{
  "n_layer": 16,
  "d_model": 256,
  "n_head": 2,
  "n_kv_head": 2,
  "head_dim": 128,
  "d_mlp": 1024,
  "vocab_size": 1011,
  "activation": "tanh_gelu",
  "norm": "layernorm",
  "norm_place": "pre",
  "norm_eps": 1e-05,
  "positions": "learned",
  "qk_norm": false,
  "attn_scale": 0.0884,
  "bias": "all",
  "tie_embeddings": true,
  "parallel_block": false,
  "init": "normal",
  "init_std_qkv": 0.0146,
  "init_std_o": 0.00259,
  "init_std_up": 0.0146,
  "init_std_down": 0.00259,
  "optimizer": "soap_variant",
  "lr": 0.00388,
  "beta1": 0.95,
  "beta2": 0.99,
  "weight_decay": 0.15,
  "lr_head": 0.00593,
  "warmup_steps": 200,
  "schedule": "wsd",
  "decay_fraction": 0.865,
  "decay_shape": "linear",
  "final_lr_fraction": 0.05,
  "batch_tokens": 65536,
  "seq_len": 256,
  "doc_mask": false,
  "train_tokens": 231900000,
  "steps": 3539,
  "dataset": "wikipedia_en"
}
Each number is 200 + 30 x the weight over its row's rms, rounded and kept within 0 to 999. Layers, rows and columns count from 0. The size before them is the row's rms in percent of the matrix's.

# layer 3 attention key, 256x256, rms 0.0862, rows 116-127, columns 192-255
073,194,208,196,234,252,191,222,184,229,185,240,210,258,150,203,198,208,186,200,234,180,276,165,201,195,173,171,160,115,165,200,218,206,192,179,195,176,227,244,194,205,168,181,179,231,139,203,198,225,215,238,200,152,202,183,207,225,207,228,208,181,213,156,173
073,195,207,183,216,191,214,207,170,157,176,223,193,183,151,190,180,179,211,208,193,200,188,191,177,230,172,224,241,132,223,249,195,227,233,165,157,203,173,225,194,147,158,140,226,190,249,156,245,252,217,173,169,164,166,212,152,182,233,207,168,175,213,270,208
075,202,178,170,186,199,206,209,231,181,178,198,238,189,200,232,243,148,145,205,194,132,225,199,208,122,250,217,188,231,201,153,178,209,257,210,174,224,218,184,214,190,222,242,207,177,178,174,206,195,217,224,206,207,260,141,251,231,179,195,213,195,195,262,209
080,168,142,222,199,227,191,228,230,220,186,162,170,229,201,154,200,246,188,188,191,215,175,199,232,216,205,211,222,165,244,226,222,204,149,211,236,228,224,202,199,185,247,181,244,213,219,160,195,178,198,223,283,145,172,145,183,168,188,246,153,211,197,212,238
070,184,204,188,220,170,244,226,216,220,222,181,220,216,157,189,171,218,134,188,229,204,261,215,227,257,171,191,212,226,241,194,163,197,166,201,200,155,161,177,213,200,177,191,200,223,231,157,127,252,193,175,207,152,224,188,239,240,192,168,149,191,192,232,208
070,203,179,207,194,224,233,169,236,233,264,147,218,227,223,206,182,148,156,153,207,203,170,249,187,198,142,161,201,191,207,201,172,217,224,216,239,147,204,174,212,160,185,195,238,212,202,147,178,211,217,195,212,222,228,184,168,209,172,196,231,194,181,187,130
073,257,236,160,200,174,188,196,194,181,155,143,181,200,174,206,213,217,167,225,210,198,247,186,248,234,215,220,182,190,177,241,240,170,180,213,191,182,216,192,165,147,142,247,151,183,177,171,199,223,234,207,150,177,215,230,238,176,226,193,236,137,218,154,171
074,196,144,184,198,178,211,221,184,214,202,220,175,176,221,245,214,262,174,207,219,209,179,193,241,228,176,217,171,212,214,227,244,234,210,159,198,211,169,170,223,227,206,271,185,209,254,170,166,176,191,258,231,196,172,165,242,266,169,177,179,195,217,221,204
082,225,206,217,213,189,206,214,208,188,188,250,151,184,191,209,182,235,204,261,190,143,237,119,185,192,220,211,240,177,196,137,178,192,228,263,179,223,162,203,219,147,183,187,159,194,177,238,163,154,192,246,172,214,221,164,200,189,236,238,223,212,210,184,188
069,232,139,202,237,203,220,219,189,190,169,224,214,228,132,183,197,218,163,213,195,130,181,173,184,236,189,220,219,251,220,124,222,231,211,239,226,218,203,184,177,194,184,224,202,247,179,188,195,243,158,153,189,218,242,230,194,177,188,177,205,168,252,219,179
073,264,247,166,200,215,228,213,173,159,164,198,152,186,199,194,187,162,202,185,197,186,218,204,188,194,286,165,186,164,139,208,177,150,167,223,221,169,162,186,157,217,193,132,195,251,204,159,250,228,203,169,236,195,179,214,223,205,247,175,186,207,191,188,193
075,179,143,179,208,179,200,161,180,169,219,188,258,194,253,209,165,193,239,237,116,202,232,230,205,169,157,214,228,198,176,177,222,185,230,191,192,206,203,146,190,182,247,236,191,198,210,233,200,208,229,221,197,189,210,206,144,180,150,177,179,136,221,159,209
# layer 3 attention query, 256x256, rms 0.0874, rows 117-127, columns 192-255
071,202,226,247,148,230,205,231,244,161,198,245,250,216,245,174,189,185,201,188,200,213,175,196,235,205,209,210,192,211,185,185,215,243,150,169,203,217,214,199,156,200,225,242,192,155,180,217,187,225,171,193,221,262,175,170,211,147,160,174,228,188,171,137,192
076,228,191,214,289,215,217,188,214,178,199,275,174,184,164,177,176,234,158,224,244,213,239,160,227,195,189,204,225,191,215,174,204,201,222,193,174,231,176,202,220,145,198,214,203,214,182,172,200,257,204,223,223,198,155,216,219,199,223,215,143,176,220,184,205
077,218,154,222,222,221,198,236,183,194,159,205,213,222,164,211,181,187,168,229,201,149,219,223,163,216,171,150,189,191,164,207,235,189,187,187,183,184,178,225,196,168,155,196,226,200,184,243,164,226,226,155,195,237,306,155,218,206,158,204,247,152,179,245,180
068,169,200,234,196,203,207,222,203,191,203,234,169,200,257,194,307,186,223,218,168,219,184,218,181,177,217,152,195,201,191,222,205,150,200,220,219,251,213,212,281,183,228,172,186,176,199,195,237,252,246,146,204,219,218,190,127,210,189,191,228,226,203,193,186
072,164,207,195,150,199,164,234,195,175,186,161,185,152,162,244,199,187,215,248,191,202,193,186,236,205,254,226,235,235,221,141,246,201,153,183,186,224,201,271,266,184,168,174,238,172,186,251,150,226,193,197,289,176,219,177,214,200,175,198,251,241,210,191,189
074,253,219,193,190,263,190,148,135,243,205,203,195,236,193,184,242,191,226,203,233,221,140,258,211,198,176,252,273,191,178,173,130,241,181,189,175,230,186,239,150,227,198,215,192,221,244,157,217,127,156,185,152,216,252,180,185,206,217,178,167,196,169,180,234
078,224,186,250,188,188,171,152,190,196,230,159,228,231,111,130,231,183,188,209,209,152,239,194,168,182,173,198,194,209,194,160,161,131,214,272,172,158,179,262,206,148,203,171,238,230,182,201,270,218,237,208,188,177,191,211,203,219,204,209,218,159,215,201,273
080,211,213,185,233,189,149,195,264,161,172,174,187,158,173,205,191,220,180,162,186,175,195,223,193,180,244,195,145,202,168,224,159,218,159,166,222,209,184,167,189,255,208,218,184,183,232,155,214,196,212,157,200,186,229,274,202,156,167,245,178,210,215,199,215
074,208,224,241,157,218,201,192,228,186,168,182,207,188,197,202,220,176,238,153,166,225,193,186,209,198,185,185,195,195,201,228,202,153,192,230,225,261,207,190,131,193,231,207,169,177,174,230,234,162,154,223,226,194,181,188,216,221,238,219,195,204,231,184,154
079,182,192,210,217,223,200,173,202,232,174,256,223,214,183,155,179,254,212,154,186,189,177,157,182,207,185,190,214,203,175,232,217,237,156,167,191,219,202,252,232,206,183,225,190,210,204,181,217,235,180,201,191,249,199,145,201,141,173,230,168,224,187,244,169
091,194,235,178,194,212,227,183,178,198,159,198,157,185,146,178,227,207,140,257,186,195,182,202,172,250,219,198,212,200,276,151,166,153,256,234,154,200,216,197,210,170,147,166,226,176,183,213,197,207,258,227,229,239,195,198,199,269,188,206,258,204,194,170,203
# layer 3 attention value, 256x256, rms 0.0759, rows 0-42, columns 192-255
076,221,193,220,180,229,229,157,186,196,270,201,243,212,231,206,208,223,207,195,169,193,170,135,205,217,223,168,210,144,166,170,137,219,129,212,242,220,240,193,224,176,188,154,195,204,254,229,241,203,182,200,193,225,226,147,190,170,234,208,193,180,224,226,267
085,212,152,187,247,177,209,179,150,203,244,149,196,199,184,205,205,198,205,173,188,168,195,204,254,215,210,214,147,119,164,203,188,204,225,211,218,197,206,211,237,217,208,204,162,228,268,198,205,181,193,246,178,158,187,222,243,141,157,182,260,215,154,218,189
086,225,159,246,214,192,280,199,200,185,193,207,205,273,249,169,152,237,197,233,223,178,245,170,178,187,213,182,160,195,236,223,177,248,184,223,174,226,184,185,173,197,202,155,168,206,195,238,240,235,234,157,189,211,168,195,220,228,196,200,179,149,197,182,188
092,212,248,225,177,219,195,199,196,228,205,223,194,190,212,187,169,248,170,154,113,156,165,222,242,283,169,194,192,187,238,194,247,207,199,211,218,234,148,181,236,204,197,240,213,227,187,223,247,193,207,232,213,215,208,218,190,160,257,200,158,206,198,200,225
080,136,185,191,188,154,230,195,196,207,206,229,216,263,193,199,155,216,233,225,187,156,262,228,203,220,211,186,175,194,199,151,208,139,221,198,184,189,163,222,209,211,235,169,182,129,180,185,170,252,198,196,197,199,236,220,231,202,219,217,273,198,132,248,217
088,207,163,223,190,254,186,169,252,150,155,203,206,250,179,205,193,192,211,218,211,191,208,272,190,170,208,225,200,217,205,210,214,208,244,178,243,175,176,190,227,230,204,213,152,150,202,201,180,220,153,185,244,150,200,212,202,240,179,171,188,228,231,193,256
107,233,179,189,197,240,192,168,161,212,249,240,191,211,133,204,181,200,282,218,197,247,209,170,187,167,199,209,226,193,176,208,179,198,191,212,163,195,200,210,177,151,215,173,259,181,219,212,200,221,138,220,165,207,217,181,191,169,201,224,201,108,214,214,168
094,173,264,213,233,128,212,216,215,189,183,224,240,210,202,212,241,191,163,182,145,184,161,254,170,198,136,216,170,179,226,196,178,198,225,193,204,127,201,141,195,220,186,216,149,226,213,164,259,193,218,193,232,196,209,191,219,220,194,159,187,289,226,193,251
088,159,132,211,135,194,141,193,250,199,132,193,216,222,169,167,192,226,171,239,288,166,185,197,213,232,175,168,211,208,179,127,213,172,220,204,203,217,212,191,205,215,179,178,257,226,158,183,157,211,166,254,229,205,160,197,213,194,198,193,219,193,194,214,205
082,239,141,216,173,208,226,185,213,191,238,150,177,180,227,176,191,160,211,222,211,230,204,258,198,175,174,192,198,233,174,226,146,174,236,202,209,200,202,214,154,193,219,212,171,202,183,228,182,191,165,216,197,198,139,204,197,207,214,185,173,183,238,200,239
082,200,205,203,210,178,205,214,184,204,207,202,228,198,226,201,222,223,189,165,229,214,234,200,189,155,210,227,216,217,196,124,234,228,179,175,154,176,191,180,247,230,165,154,197,153,143,198,153,200,142,179,188,148,203,224,185,273,157,219,171,225,159,177,205
090,272,266,194,140,244,216,203,182,242,223,192,178,187,195,212,190,168,208,200,229,226,221,204,157,240,224,210,227,188,156,251,215,218,249,163,181,205,165,202,215,233,172,188,205,201,211,278,224,195,192,180,219,236,239,232,155,242,194,219,184,189,232,176,190
068,204,181,178,180,183,236,202,197,241,228,204,232,239,158,149,156,188,216,219,203,251,233,195,209,177,211,203,198,194,179,107,243,181,193,239,224,176,200,179,204,209,157,149,186,145,226,226,180,226,220,185,169,203,140,205,209,188,236,210,200,209,189,211,225
073,166,190,226,218,187,171,207,225,254,147,191,236,201,195,181,175,224,191,151,162,203,170,229,188,229,207,169,205,180,177,192,254,124,245,254,224,205,223,123,197,175,143,149,203,171,211,242,226,217,249,182,231,202,158,196,195,205,226,176,184,192,244,201,206
092,163,167,224,239,168,171,165,234,178,201,199,190,226,154,213,249,194,165,219,219,178,170,246,160,196,138,197,180,173,177,227,225,236,214,159,217,142,187,169,231,231,169,273,166,154,170,239,249,182,197,202,205,167,174,197,205,238,173,146,154,224,243,210,204
077,172,173,190,202,247,202,229,177,177,201,233,207,189,188,183,193,206,118,222,221,202,244,227,251,215,211,197,226,146,272,215,216,211,215,179,235,202,187,200,205,160,209,210,176,239,158,172,205,209,223,202,191,169,143,130,232,212,226,207,212,193,231,200,205
102,166,183,177,204,154,234,215,208,177,174,215,175,207,178,151,205,193,207,225,229,223,178,196,157,189,178,211,240,192,166,169,169,117,225,183,208,160,235,203,239,163,194,131,227,199,203,176,222,155,180,168,205,191,168,240,245,202,203,222,238,213,226,228,222
084,189,185,171,217,247,123,205,193,179,202,190,223,276,150,155,183,205,211,258,240,217,196,187,220,242,233,209,209,174,145,160,157,175,236,242,218,184,196,174,228,197,223,223,214,180,214,191,185,151,181,215,235,180,175,214,149,184,230,187,204,227,171,225,165
087,176,183,183,171,205,226,192,208,161,217,153,212,207,201,201,231,265,248,174,211,207,146,167,178,203,197,247,209,223,184,236,220,195,183,198,185,206,221,200,202,212,209,202,197,131,220,200,226,205,195,194,214,207,213,228,248,233,190,186,269,175,166,209,209
086,215,183,221,189,215,180,192,215,251,151,178,209,204,222,227,243,179,202,171,176,207,176,229,189,187,246,180,194,233,164,168,206,171,209,180,176,223,191,192,188,250,206,214,209,197,191,246,125,247,200,223,169,142,219,157,200,174,226,236,183,198,173,196,195
091,183,225,218,201,133,201,169,260,225,132,243,184,154,196,250,217,178,275,177,177,191,186,252,218,191,203,192,204,181,207,215,213,177,193,200,201,223,191,154,248,252,211,166,242,201,201,188,184,253,162,173,217,199,228,230,172,189,211,201,222,198,191,210,212
086,214,268,179,240,155,183,192,205,216,179,240,203,169,255,217,181,194,140,151,176,222,200,216,222,238,256,160,237,159,199,177,247,251,197,204,135,228,151,242,135,255,204,211,227,155,236,188,190,184,201,216,191,255,261,197,233,219,186,178,176,222,165,174,215
082,241,246,156,195,200,213,228,247,191,215,157,142,209,191,244,203,187,183,160,230,202,158,121,244,195,197,266,248,196,211,191,252,284,141,168,131,179,239,205,194,174,204,204,202,192,190,199,238,172,218,152,234,200,228,275,181,177,203,261,194,179,184,204,163
098,143,161,209,212,175,179,170,229,183,165,222,221,219,173,208,170,217,211,204,167,270,187,193,195,195,209,213,241,166,210,236,239,209,150,165,259,209,212,130,210,174,197,217,203,195,202,207,199,188,239,206,173,233,151,195,159,200,187,228,170,211,234,225,254
099,173,146,173,191,174,197,227,137,192,214,246,195,152,163,187,253,189,228,185,197,232,219,187,207,161,204,187,146,228,229,217,214,253,137,250,220,233,232,239,224,190,224,216,204,157,223,143,182,155,137,217,204,179,233,193,270,219,180,202,201,162,155,229,189
076,206,173,253,181,209,238,162,130,229,202,191,270,192,225,227,203,241,241,225,220,255,251,210,151,182,156,196,183,271,199,168,236,207,232,244,231,190,166,192,226,198,185,182,285,184,179,207,167,188,212,234,183,231,178,196,233,269,232,209,220,225,185,184,209
080,228,146,276,203,226,180,188,175,224,167,198,166,249,137,193,226,190,274,215,207,131,173,263,150,209,215,169,192,240,175,168,210,188,213,207,205,276,165,211,191,232,192,209,220,188,188,220,170,215,174,130,204,199,207,166,215,175,236,162,174,162,157,231,196
078,186,230,229,148,198,240,193,202,198,170,217,218,191,152,164,205,205,254,225,157,209,256,146,201,187,200,171,212,251,253,257,195,164,210,164,223,248,226,181,242,234,180,203,252,231,147,181,176,236,200,208,195,130,220,217,138,186,195,182,194,211,181,198,237
084,155,242,233,232,150,175,260,155,216,217,217,152,221,171,157,190,140,205,226,173,228,231,243,212,197,208,265,225,208,248,213,147,181,184,208,235,237,230,198,227,205,203,261,218,203,201,156,161,214,186,202,219,142,183,222,199,130,209,196,189,238,248,195,177
084,196,198,204,210,205,176,250,180,209,162,190,188,246,245,212,215,224,186,201,190,142,159,182,175,254,173,211,191,154,235,167,177,177,207,206,182,206,196,167,196,204,194,264,173,186,209,205,201,209,236,226,177,171,234,193,188,164,223,162,265,170,176,191,153
089,227,146,199,137,266,158,194,260,172,237,197,156,181,165,174,212,232,187,175,208,188,195,216,156,142,152,210,206,187,225,199,198,236,190,225,171,184,206,188,265,181,190,173,189,221,190,220,212,153,174,200,197,211,205,227,128,241,215,200,161,160,163,140,226
077,235,147,168,222,204,172,189,152,144,213,170,226,182,254,163,270,171,199,213,201,259,176,175,208,222,224,224,194,185,254,243,186,203,192,228,207,245,185,181,220,228,231,241,209,273,234,214,154,164,213,274,204,178,224,192,187,203,211,192,219,204,197,203,150
088,237,193,179,197,227,164,212,224,210,193,226,196,169,257,153,219,166,183,201,224,164,174,167,196,188,208,191,223,170,193,221,157,209,186,216,184,197,196,223,195,209,173,246,209,255,203,224,192,215,235,204,218,272,213,176,156,136,233,246,160,184,251,225,196
081,201,238,191,201,214,218,240,237,233,187,201,209,172,206,195,249,209,243,135,202,223,244,210,180,240,201,230,218,164,231,184,256,190,171,185,224,207,181,191,166,209,195,211,205,126,219,186,194,243,193,204,221,190,216,170,175,209,206,223,164,154,228,190,206
091,172,156,206,231,233,214,193,169,226,188,170,227,205,244,207,234,152,178,203,237,226,231,194,216,198,176,183,185,220,171,183,151,183,235,218,219,276,198,204,148,236,213,215,216,204,206,220,181,187,217,232,198,178,174,195,184,182,250,180,201,197,221,200,169
101,173,212,201,174,210,257,159,204,159,222,207,191,237,196,199,182,179,229,224,191,221,193,217,177,164,185,225,188,277,197,202,232,207,201,210,226,120,233,284,162,165,204,181,214,221,243,223,208,201,225,168,193,215,178,248,189,217,164,188,200,236,207,191,167
110,193,196,209,239,197,180,188,260,237,235,235,177,253,232,184,180,196,190,226,215,193,223,260,212,189,212,210,170,213,173,194,161,201,240,206,189,220,213,204,223,236,190,235,219,217,187,207,202,192,194,170,209,216,235,208,168,186,193,194,192,219,279,233,244
079,176,226,196,231,153,222,229,272,223,187,255,183,231,252,211,260,193,165,159,177,179,219,209,218,193,187,174,160,201,193,202,240,184,191,185,160,256,177,207,188,208,162,173,222,194,210,179,197,180,173,165,206,230,228,222,234,177,190,213,228,210,245,238,228
094,183,219,157,210,211,175,192,205,180,220,195,182,240,261,171,185,236,241,203,189,255,192,189,242,194,192,232,163,171,212,229,221,185,203,194,252,176,164,225,205,140,189,166,180,226,225,187,241,170,221,203,188,220,166,194,212,205,204,185,199,190,181,188,222
087,177,233,231,220,193,192,219,204,192,213,248,239,179,241,262,168,183,143,208,214,240,199,246,219,249,209,224,219,230,234,132,185,201,251,192,238,189,212,210,235,218,219,248,178,191,219,205,199,162,228,219,184,225,156,207,217,254,223,199,183,278,226,201,260
096,270,211,168,211,190,195,152,155,221,248,203,203,194,165,237,163,112,217,211,171,290,199,173,228,165,218,184,199,158,191,219,172,208,170,210,173,159,209,215,144,209,243,250,229,222,250,238,237,177,270,169,201,247,200,202,206,184,205,222,179,185,203,171,168
091,201,201,133,168,191,206,220,213,229,243,211,237,227,186,208,250,169,258,223,214,215,214,176,199,152,241,174,222,207,208,259,206,247,166,232,209,243,148,165,131,231,277,232,208,128,212,227,188,175,198,240,154,146,210,185,193,161,205,201,170,198,244,160,182
093,201,186,214,207,193,204,224,188,141,174,186,217,159,225,222,265,183,210,241,255,216,154,213,192,247,174,210,178,171,192,189,266,207,222,213,236,175,206,166,184,196,216,224,124,213,210,232,202,183,222,225,162,200,164,179,242,215,176,214,253,237,202,198,181
# layer 3 attention output (transposed), 256x256, rms 0.0662, rows 0-42, columns 192-255
083,195,207,200,214,204,196,185,260,204,159,249,179,183,200,163,208,132,201,263,229,221,216,210,210,175,246,217,189,211,203,203,229,216,274,197,156,189,233,183,198,205,185,177,169,225,163,153,171,191,195,192,256,196,238,252,221,214,210,197,154,226,201,165,189
095,174,241,191,181,223,212,185,250,248,160,196,204,203,234,230,171,193,247,158,169,174,239,213,207,200,175,160,225,236,209,247,218,225,250,188,176,170,239,238,168,179,186,213,142,218,187,188,198,228,162,178,191,166,265,145,195,213,232,222,202,191,183,169,229
092,168,211,173,255,168,192,233,180,172,198,205,222,206,147,202,225,171,190,200,176,178,224,206,183,196,225,251,160,240,161,165,160,194,267,198,205,186,203,193,229,226,204,250,257,188,179,132,178,195,219,191,207,229,206,177,224,226,164,174,197,226,198,213,225
098,167,132,146,197,210,249,226,200,194,202,243,206,257,219,201,202,167,225,248,287,228,293,184,195,194,172,199,237,169,182,184,188,208,210,226,198,214,204,156,165,226,193,217,218,207,254,179,198,186,225,177,209,235,240,164,181,207,232,180,211,203,218,178,193
092,232,213,179,210,255,198,248,227,219,185,152,196,142,249,275,179,185,239,229,203,172,189,185,217,197,182,254,210,195,213,207,197,222,202,161,153,171,207,197,165,176,189,225,212,243,282,221,214,136,180,173,193,193,162,226,203,187,205,190,187,181,240,171,141
096,239,242,219,217,193,201,204,179,203,215,209,221,126,180,214,206,174,171,205,191,206,191,110,214,196,212,185,221,236,165,229,213,135,97,257,162,207,261,183,197,214,233,210,285,206,231,207,218,208,216,228,135,185,221,194,204,160,183,258,237,167,217,199,218
114,207,207,237,183,193,202,213,254,180,141,227,213,151,217,146,238,185,164,173,225,170,209,245,169,189,175,222,194,136,233,220,206,185,220,227,199,183,178,175,242,244,218,165,154,255,193,178,257,222,247,169,222,200,199,223,182,224,174,192,184,246,154,199,175
101,232,190,166,189,306,177,174,212,211,221,159,134,214,219,219,129,197,203,200,264,229,176,174,208,222,236,147,232,187,191,221,222,219,178,216,176,258,159,256,161,173,191,228,252,154,188,219,182,237,186,213,169,194,180,183,218,177,243,226,175,163,218,185,173
099,229,225,234,214,221,201,184,168,204,220,225,229,186,198,204,189,166,218,206,212,234,227,240,213,176,185,224,190,195,270,227,191,196,201,213,159,182,143,212,220,208,225,240,161,219,240,187,208,142,196,177,190,202,229,210,189,186,178,201,185,207,194,191,177
089,184,253,227,251,216,182,226,182,224,188,185,196,217,179,119,277,193,200,208,221,179,196,168,214,216,187,197,229,185,220,150,200,153,180,204,167,189,252,159,183,183,204,185,243,160,149,167,174,202,232,177,191,200,203,175,183,236,126,205,213,194,172,163,183
089,207,207,220,185,187,209,191,208,201,171,175,214,197,168,242,186,189,203,170,144,194,150,168,156,236,223,228,175,201,195,259,136,176,232,153,216,184,223,198,201,217,167,203,188,264,257,168,213,260,233,209,177,252,187,229,227,141,222,175,239,188,214,223,227
096,177,178,215,211,176,190,180,185,211,231,240,207,214,155,149,235,210,181,201,214,180,206,166,184,214,176,191,143,196,205,223,220,225,188,250,237,195,217,172,161,164,223,239,212,224,184,155,195,206,209,250,193,185,159,221,203,178,217,183,207,192,189,203,249
076,208,242,189,242,208,216,161,214,175,189,178,274,152,207,200,279,162,197,166,196,203,176,190,209,221,191,224,187,188,225,212,135,226,245,170,158,189,211,199,169,209,180,229,218,247,226,170,218,169,212,216,218,215,188,236,211,209,245,119,215,156,197,188,231
086,189,183,183,184,248,216,158,166,185,241,192,200,222,247,246,179,143,151,232,240,246,203,196,241,223,149,272,168,235,263,221,131,232,196,123,222,191,188,265,191,186,222,233,212,244,182,186,169,167,165,199,229,220,194,198,227,169,252,176,234,166,188,186,169
101,281,237,187,155,214,210,186,175,238,259,207,220,225,241,176,129,167,211,170,215,197,172,153,208,198,256,215,187,173,224,249,236,184,166,217,220,231,213,223,124,161,197,170,233,182,212,177,184,227,218,202,171,196,232,227,244,173,205,188,218,174,209,243,187
087,217,218,189,178,222,264,170,178,223,235,183,245,225,195,232,226,211,275,187,180,199,210,204,204,223,221,232,223,213,118,220,181,255,155,223,188,222,192,204,174,255,163,210,161,221,204,233,180,195,188,160,210,230,266,256,179,190,230,245,203,270,207,182,222
108,211,211,267,181,229,212,168,180,206,207,166,250,191,211,178,193,237,196,132,193,187,200,227,222,205,218,159,182,163,235,256,195,238,165,190,217,199,142,223,194,162,209,206,149,227,150,214,223,195,211,197,183,147,207,197,230,201,255,197,196,224,188,154,164
094,196,206,242,222,172,222,227,195,235,162,192,249,215,246,264,207,196,164,167,218,219,196,219,200,226,210,192,174,154,209,231,202,215,154,151,155,188,245,260,187,207,222,232,180,206,208,183,178,209,193,214,196,186,257,188,245,179,227,212,218,214,171,239,208
101,207,175,227,205,245,142,193,187,195,170,166,185,186,260,181,187,159,221,235,209,220,186,211,208,203,174,176,195,223,210,143,202,198,236,135,144,183,189,187,178,117,192,203,197,217,191,203,189,178,213,187,197,170,124,168,199,201,185,233,138,164,200,177,189
095,153,266,192,147,198,156,195,180,177,228,242,193,189,186,201,182,178,182,167,175,227,183,164,169,153,210,188,225,233,195,213,226,225,189,155,237,193,248,157,174,173,240,187,159,200,225,206,251,145,169,208,224,248,236,232,192,188,134,241,195,211,220,224,168
099,225,219,213,219,257,152,165,183,185,171,232,243,230,186,201,169,172,165,204,196,242,182,190,200,214,208,217,212,198,210,186,182,202,257,188,225,180,218,224,165,235,178,243,228,215,204,242,216,189,202,222,185,210,188,147,210,201,212,224,177,218,201,170,192
096,220,176,199,193,212,181,168,224,197,223,179,223,221,140,248,167,249,194,223,165,185,261,191,209,183,177,225,183,230,188,238,141,193,204,217,233,194,226,190,224,210,150,210,210,243,232,229,200,190,167,236,141,208,222,240,184,160,217,205,255,169,215,198,182
094,173,186,228,183,147,163,204,202,217,205,260,215,188,172,141,148,195,173,237,182,192,231,239,206,215,199,172,154,203,208,211,165,179,233,197,234,234,208,197,196,246,179,251,249,223,201,202,198,186,221,254,172,169,178,194,211,223,216,127,228,183,248,202,237
104,224,185,193,224,177,193,193,152,200,229,191,209,141,222,168,176,144,208,249,243,215,172,208,232,194,176,216,175,172,180,177,190,193,194,208,188,212,173,234,182,241,229,221,227,223,196,181,191,186,137,196,201,170,209,158,252,159,193,166,202,195,223,173,203
107,215,213,229,201,217,204,209,231,206,147,167,205,226,221,194,173,221,188,185,179,149,174,223,169,202,220,248,207,168,187,143,219,174,200,210,182,199,181,161,220,187,234,172,164,190,217,235,183,259,272,183,226,154,201,173,154,152,208,179,233,272,233,176,209
087,172,163,172,228,191,204,245,209,218,179,222,167,207,148,203,220,232,213,217,207,171,185,221,216,230,219,204,196,147,187,202,194,184,181,170,201,215,194,174,199,203,277,214,191,193,218,201,145,184,252,200,203,161,210,183,186,153,192,244,201,181,203,197,176
093,196,257,176,199,202,151,221,190,168,199,226,235,232,195,221,217,197,149,169,185,254,189,190,189,203,213,214,185,187,218,225,206,196,214,174,213,145,237,150,219,244,206,184,238,186,232,126,203,165,250,224,215,158,192,200,149,242,164,183,215,233,254,192,184
085,201,232,263,204,183,145,174,207,144,237,224,185,164,263,222,228,173,198,195,202,202,146,270,228,188,214,228,167,194,225,158,205,229,196,258,181,158,170,217,195,203,192,197,212,183,178,215,255,190,174,190,182,268,128,175,181,190,211,277,195,192,222,184,262
102,196,211,208,202,238,210,222,162,187,159,169,212,203,220,290,200,240,184,147,250,192,194,179,201,200,219,167,215,154,185,211,244,203,218,180,243,167,164,232,196,190,189,160,228,170,193,215,200,195,201,189,161,216,205,186,178,177,195,200,254,221,198,176,190
093,185,199,192,183,195,187,179,204,216,217,227,191,199,221,174,167,165,171,183,208,201,226,195,217,192,151,144,182,275,247,284,260,220,175,139,238,210,189,184,191,183,181,178,172,219,170,233,159,204,209,229,231,158,201,176,224,242,170,182,175,206,186,263,155
092,204,210,267,250,168,267,186,228,221,193,189,236,201,202,185,221,114,221,215,202,225,190,184,196,234,205,185,98,249,211,237,197,175,198,234,223,191,194,187,216,234,212,216,259,186,213,191,204,259,241,127,204,176,176,155,264,219,164,155,185,248,152,246,224
088,181,195,229,182,208,214,218,249,185,138,211,174,197,149,233,126,198,250,164,168,159,203,181,201,188,181,187,204,234,159,160,198,198,198,186,226,173,237,194,244,214,164,187,175,199,198,200,174,238,201,185,200,211,258,215,158,203,185,225,233,195,159,139,218
093,191,190,169,210,163,258,188,238,224,231,169,205,195,193,198,201,166,189,247,198,235,187,194,203,174,188,188,170,198,264,165,245,181,166,224,217,206,237,216,230,234,226,150,179,205,185,208,167,148,205,176,221,182,212,226,193,242,144,198,210,227,194,200,196
092,217,208,209,190,175,125,170,188,184,226,206,170,231,183,221,198,192,192,191,185,175,195,234,164,135,191,200,167,202,205,202,186,269,183,244,199,201,195,171,220,261,159,209,178,214,244,191,216,196,182,231,213,208,236,204,195,191,174,214,153,262,154,239,202
099,210,209,196,136,140,186,211,174,205,204,174,198,216,181,252,205,198,212,159,164,219,158,204,201,174,203,166,201,206,231,202,253,208,201,178,220,149,200,207,243,163,208,167,206,216,164,185,181,174,168,208,209,202,228,253,171,204,144,227,195,202,171,186,198
114,215,232,212,246,184,195,204,236,190,130,198,178,204,165,172,199,178,168,203,198,205,178,198,215,207,234,182,225,146,214,174,151,195,251,195,177,262,169,163,215,203,201,210,212,162,184,171,242,202,264,206,180,202,184,183,230,221,216,213,184,140,184,237,224
117,227,245,218,215,189,196,186,188,187,175,223,215,151,151,196,201,185,200,235,195,194,190,181,183,187,193,182,221,184,201,206,223,184,220,230,218,165,194,231,172,183,205,142,223,203,184,226,232,215,207,251,222,213,178,207,209,177,216,156,223,238,168,165,189
088,238,172,154,168,219,212,164,174,152,218,110,228,202,170,208,186,245,236,167,193,229,199,179,162,134,243,240,251,165,200,195,226,176,236,230,210,196,198,210,183,193,204,159,199,244,146,247,245,174,227,205,210,217,170,182,213,205,188,181,191,204,188,182,174
106,205,162,211,201,169,229,214,176,221,171,160,199,164,175,225,225,195,209,240,193,186,202,194,172,203,184,184,238,238,159,138,160,172,232,233,136,208,228,245,182,227,255,228,179,171,211,251,172,242,160,188,235,176,201,193,203,186,197,168,197,237,191,199,191
095,194,187,176,227,223,194,205,213,214,168,161,124,184,194,244,186,215,235,195,196,178,164,144,213,205,233,169,235,245,197,199,200,208,142,181,207,248,194,169,193,170,198,211,189,191,257,175,152,171,192,205,170,190,218,244,204,192,198,180,258,128,231,198,163
107,158,196,209,171,185,145,206,218,171,145,199,198,209,202,181,216,226,194,180,242,156,181,206,189,287,171,202,211,232,205,201,210,190,218,187,291,249,208,147,217,131,186,195,188,202,169,186,189,174,187,202,162,169,198,218,242,225,211,176,207,169,188,227,218
099,180,218,254,180,197,195,218,241,186,187,174,194,171,202,171,173,244,206,133,187,227,223,232,176,172,232,188,224,170,193,139,217,227,218,159,195,191,235,237,249,205,162,168,203,250,141,209,227,183,183,214,247,216,181,231,186,217,172,212,190,196,150,250,252
107,203,209,146,177,245,186,157,223,261,234,198,184,215,207,227,180,219,169,152,188,191,212,191,238,138,228,166,235,164,238,193,200,234,157,176,200,236,205,286,218,161,204,186,153,226,223,193,192,191,159,184,247,196,245,241,200,229,230,185,181,217,167,213,170